Each number is 128 + 32 x the weight over its row's rms, rounded and kept within 0 to 255. Layers, rows and columns count from 0. Numbers have three digits each. The size before them is the row's rms in percent of the matrix's.

# layer 3 MLP up, 640x128, rms 0.0872, rows 612-639, columns 64-127
085:171165134122125048146196131139093136125124152157187161125116164142081128110150147163070136139124111173121077128103127110121151135160107105114107100109159151127161085147165089115122122081061134
090:121145124119115087095134108163137095158105130097130134129140140153098166005085151191100140122152094126109105179188123110137130165147140099137156102136149174102134062122118083090093108101154240
105:106185062101155136151162127103135161189176152083179126130108100146083166109146154141130122143083124159046079148105178129103197101150114128137099132160139127219094117145158130070143076091127122
136:127156109120117098140134147200118146154116118143155117088060065139192128088156157158110172104149159183141031155171106141126117148137137086147125177141121149170135113154162126127137110086170146
096:140216133143168148137147125163105168136173118183179151129119106144126114102159112153113114135107143139059118145161092131101111159156126132139118142121128175207132102169083138121198115107106117
094:140147123146095172109130128179129097054121126174150173102061169104077135099093104116134141157154132124085084129137051140125087208122154113126165122161128136083139170158142138124133150157118138
090:169161128118059083089161089155135176198213118178165127105127161169076120088089118100102166092028126144127124133142176109099141134137083137130120080111171130114152114142058102150153091134077165
090:127150080099130168076138121139117116095170102088139121119131167109128197117092134133127155102094148099134076151143135095108155087149143076144180122129181182200086137135061065121146106143082083
104:110178086082117077125163085120128147104156065184194101098109168125125110114176158146087149165120215139085123157173124145106102108097088130136130116138161122134077073152178167122172111114151173
125:149175143102144129157139119195085193165134078139115118132061139181092143085158152186078139144142104153148046166153110103082146122130097091131163150101145184118101089125146133124143134082126161
104:134163127188129069189178158134138126163093095130175118107115108153148108147129118209125135128164102199078064159146074127162072157122102052128145096094108130121181150178151101160157128096144096
103:143137054143101158092151128146134107094151117123120125163125074132145089108121140154124159121151151111089132163154143119097136149147125120186140083122104124212138124189085048105076078137094077
115:131176129126164144163147092162140125177086143188145162133118222152120149044079113190114154108155120138115085125145127064119110147178163068129165126136161139101165115137063078103113096079110128
093:188087138126122144134124134185107149220146123078119138154077097157117152088148169219152171112149131171080088168162110131130123164100141138105186081133134130139102169103076164213118124078122160
095:145163121116067124123152120153131166107122112111177099133091072136158138101123132156139152093042169195152105128164146151103125088130088118133095089125157126127096098088065135080157110143165176
087:113156156151092163101147155116123104178119140118118167153122134154158107134144154162102123128155108119121108136130100112101181157174142105157196074042104143149170116160138092120081124134135091
111:141115005165084117089109111144136106093133161138126082160100064110157103122107149137136131133122122143083109195145152100119139116122102121203132078162128118151130062177086085121080074099103106
128:153169126083150064157109126140065112146105141111232078120112156130083137052062085133133152116135151202110087166144155148093124125149121101154132098127181124147059141184131155098127133101137190
116:118145112103150154126134151163124112136170084148170146109141137184139136125138172117125102110154173150092096207122146103086103201133155114137187159112061117156100134121150110069109043146178163
108:174134133112154105142149118224047144144175059115145096116086149123126135093127147133101163154146137206113102168161156144098181131159063096143138104114169153133133090127153130120210110082124158
110:191128159157144124161166069149088111167104120109181100119065097121121121065100137221130152092203144091125071178135094112137117141131123085192114088134144126104174082093108122121125121118200158
084:111109085141144154191153116146116129092115126076153122111175129143196164090164103131114158156136175188157121130118179141120122122173143091094106131143141134134100105163058105108127058115178136
110:163142138129139088111144134131128162214177105113179121050142180151186236074115132126133158074121180185104090139138094166102109147152120117119160077107153126149097134140117132157107111095128115
089:115161117086116119110134101148090130079156083144142136074159112174164131128155148120115191157151190204158125154151129155069160150163138073146147119146119129166100160144137109125159082105142128
097:183135126115133131162179108171099174155133032170150097108046104134100128112153145183128145088116121144129117183158145110080148126151079083129141143140133158111090107131127126142165127106099154
089:110181134123101172082160155165129140108160136113130149185142128133112112128152120162122117114169143083122105122138156147093128207181130091119152128102141149103135114182070066072122104127084089
096:139126089168138127137122051176112103134162138143141113172097084169115134100091154145112131153090099188101050231149176087100122127139124122103139166157132127137135125146053090160176070101112136
087:153099131109112093074122121133086129173121087178223162165109153098148078081125116189088181087160089109111147181137079106132197100133060111071144118137125095151111117142158156112117117109137148
# layer 3 MLP down (transposed), 640x128, rms 0.0868, rows 612-639, columns 64-127
092:136155163094143094135224125161066115109160161110138165147096127137114106118105176133126219171098100112154154102124128123165168123109114100066113144146183120123156128134122105108135116138093122
097:134120228080128105175127099045074079145090093153106137112203114184132124099077128152141171186095143154131061134117102154120112162078143138119171111119121148085111115151152075222136117116135195
100:133125091121085149164133181159146188166140111093148098134087076185152183165117097106125113171145134132113145136052115134165152080109133128119136162128122116184135122107098119122130082166146096
117:108148141134179170168183070102170124100150113171143109071169095114138098082071086190122116116136131161100192171087144111123101127115050140104158100069112122111174147091141138138105145148137077
115:167110164179077124141083183185087091102137142178118115107095121149139138145172177097131109150136125173200072133071122128141138177166070097092136127118113156131208135140142147161166100119127152
058:155122118108094101158081101100110152139109228117191140176089110122181058126135134101131176118112080146117123122149185129148108114142112157110121194112139135154120114131131135101130081043122116
083:162151117077142129130175101107156200143137157165137176107085118195108199100139166120091172101108127173071195139121150125108108142171061074136095107139178149086090094151103094157150102140114161
117:137086154058127153141173157166114184134163128094132111096132127129130116102116113131133153076121111093189101118161155105151129065128145108131141145152176107135121211142111106095184124116188132
107:146136118147124048117133213087102155118139099161116120036131141117117147132149122146106133098095138118153159113118122113129083085124115157120100147182159161153053108107131141091177108205118149
098:138111138105206180102133149083165101101124136143109137147158141126131127102167117117151083184129085151115193158111113123146125015068152108134089140106111071149067164059092102119128181110162093
078:123201115119176132138102078086133116144122131201156116073110109135103227115169178118096060116120151115105173138131059132092135136144130145159126137138172132112110122093115132137082116167118140
147:126149195088142137185173117172112137167140133147108137121127184139130203146149120179117117144119096124186116083096107116133131097140157075096153179102134151105141136076119148115182167129163219
125:124138119121117051137080178193141132179114168139153134155149086132107155103153180168119045132150124122091103132110162137117111132145153133143171107113148159176114162129097078107169136106091067
113:143162054094101114049138124091132142143130135113096103149148115091148178178159177136126118163111107153106102134166187129121154152152092165132097153132102134118099158176054157168120161087156157
098:169140189096152146148131124177149154147127155108111095122149108135106160093148128189091137160126202108155129158130122089122112142115186066113160101119099187137152089156108122121147112142160140
082:079192235101070149123162155164132124160136176171097159131136156157125178151138156133114155159145099087182136077124139152125150110132167088130108143053136149097132071176132098124122145098108228
087:139162146122137121092103111100133094103122145098208131131152026126126093112111079088161121111108157108079134178203158120142133127090093153128138109140136116129128091149074107177023109095097132
115:070153134114152184147143198134090154121135072147162123113090130153131165122149112114138096134191131121154104151103087142179120157105093160136139161071126143096117084134118140060099167184164129
092:129145128127109154190125106139131075151178129221152128114144133202124124110194185074146136073145159121135079188110107131102105149126120113119118122159196084085068050106126138103165120141151117
114:149112158115161175132116080092181105049101147113142124141167139070148126087144144105167077168153115134137208128118119099135110104072130158072118160124083072121147131065075128168126190166172110
091:162106134203143114110183127084080181153133130105118110158127111140119105170198096147152110149153093107175101094111136145134136107136114101106111162135185103132130072107099152159130102132208090
073:093161160174118123111126132162127108139151082183119120151093120106133077155103107143166136130099138073104058181121086122138101110100132122099182086078142157159168133086193115160136149138088101
110:115174123121133121089158165083131105160178108146181154160151157154134116072116167135038106175095128146103124096129133096087075082132082129088161115131080171091148086133127106217167109121090129
132:144175146099133107088141129068103144138076119106127088104101138151078099097072146122133148174162136119171207151118128155109116126146120134142145093135128140121120077141085166101093099160127166
125:141146180142180166127114141084159109058160129106102123082173150075085110104154200148126076136110151166078206117161137127152102077101106167091114145120090101121098148114087144080138144168100155
097:145115152120138123141155122121149110153160141109124164164146153140107192079159105147104129126122136052137132064098184111137170124137141070113135138101119104061143100145115103116126161120093254
096:172109135171023159151121108186163144180177140129102130149108170184067083122150124138088066116192069135150128122119112086100125152090128102114143136109092123154135148096096120139183132158086189
065:086158123161154139174142139141103152130101195126166110111105144134160116118116097100164131122141131132104103220079130174106101121161145139181163103103119098135090104065144141117180121087118167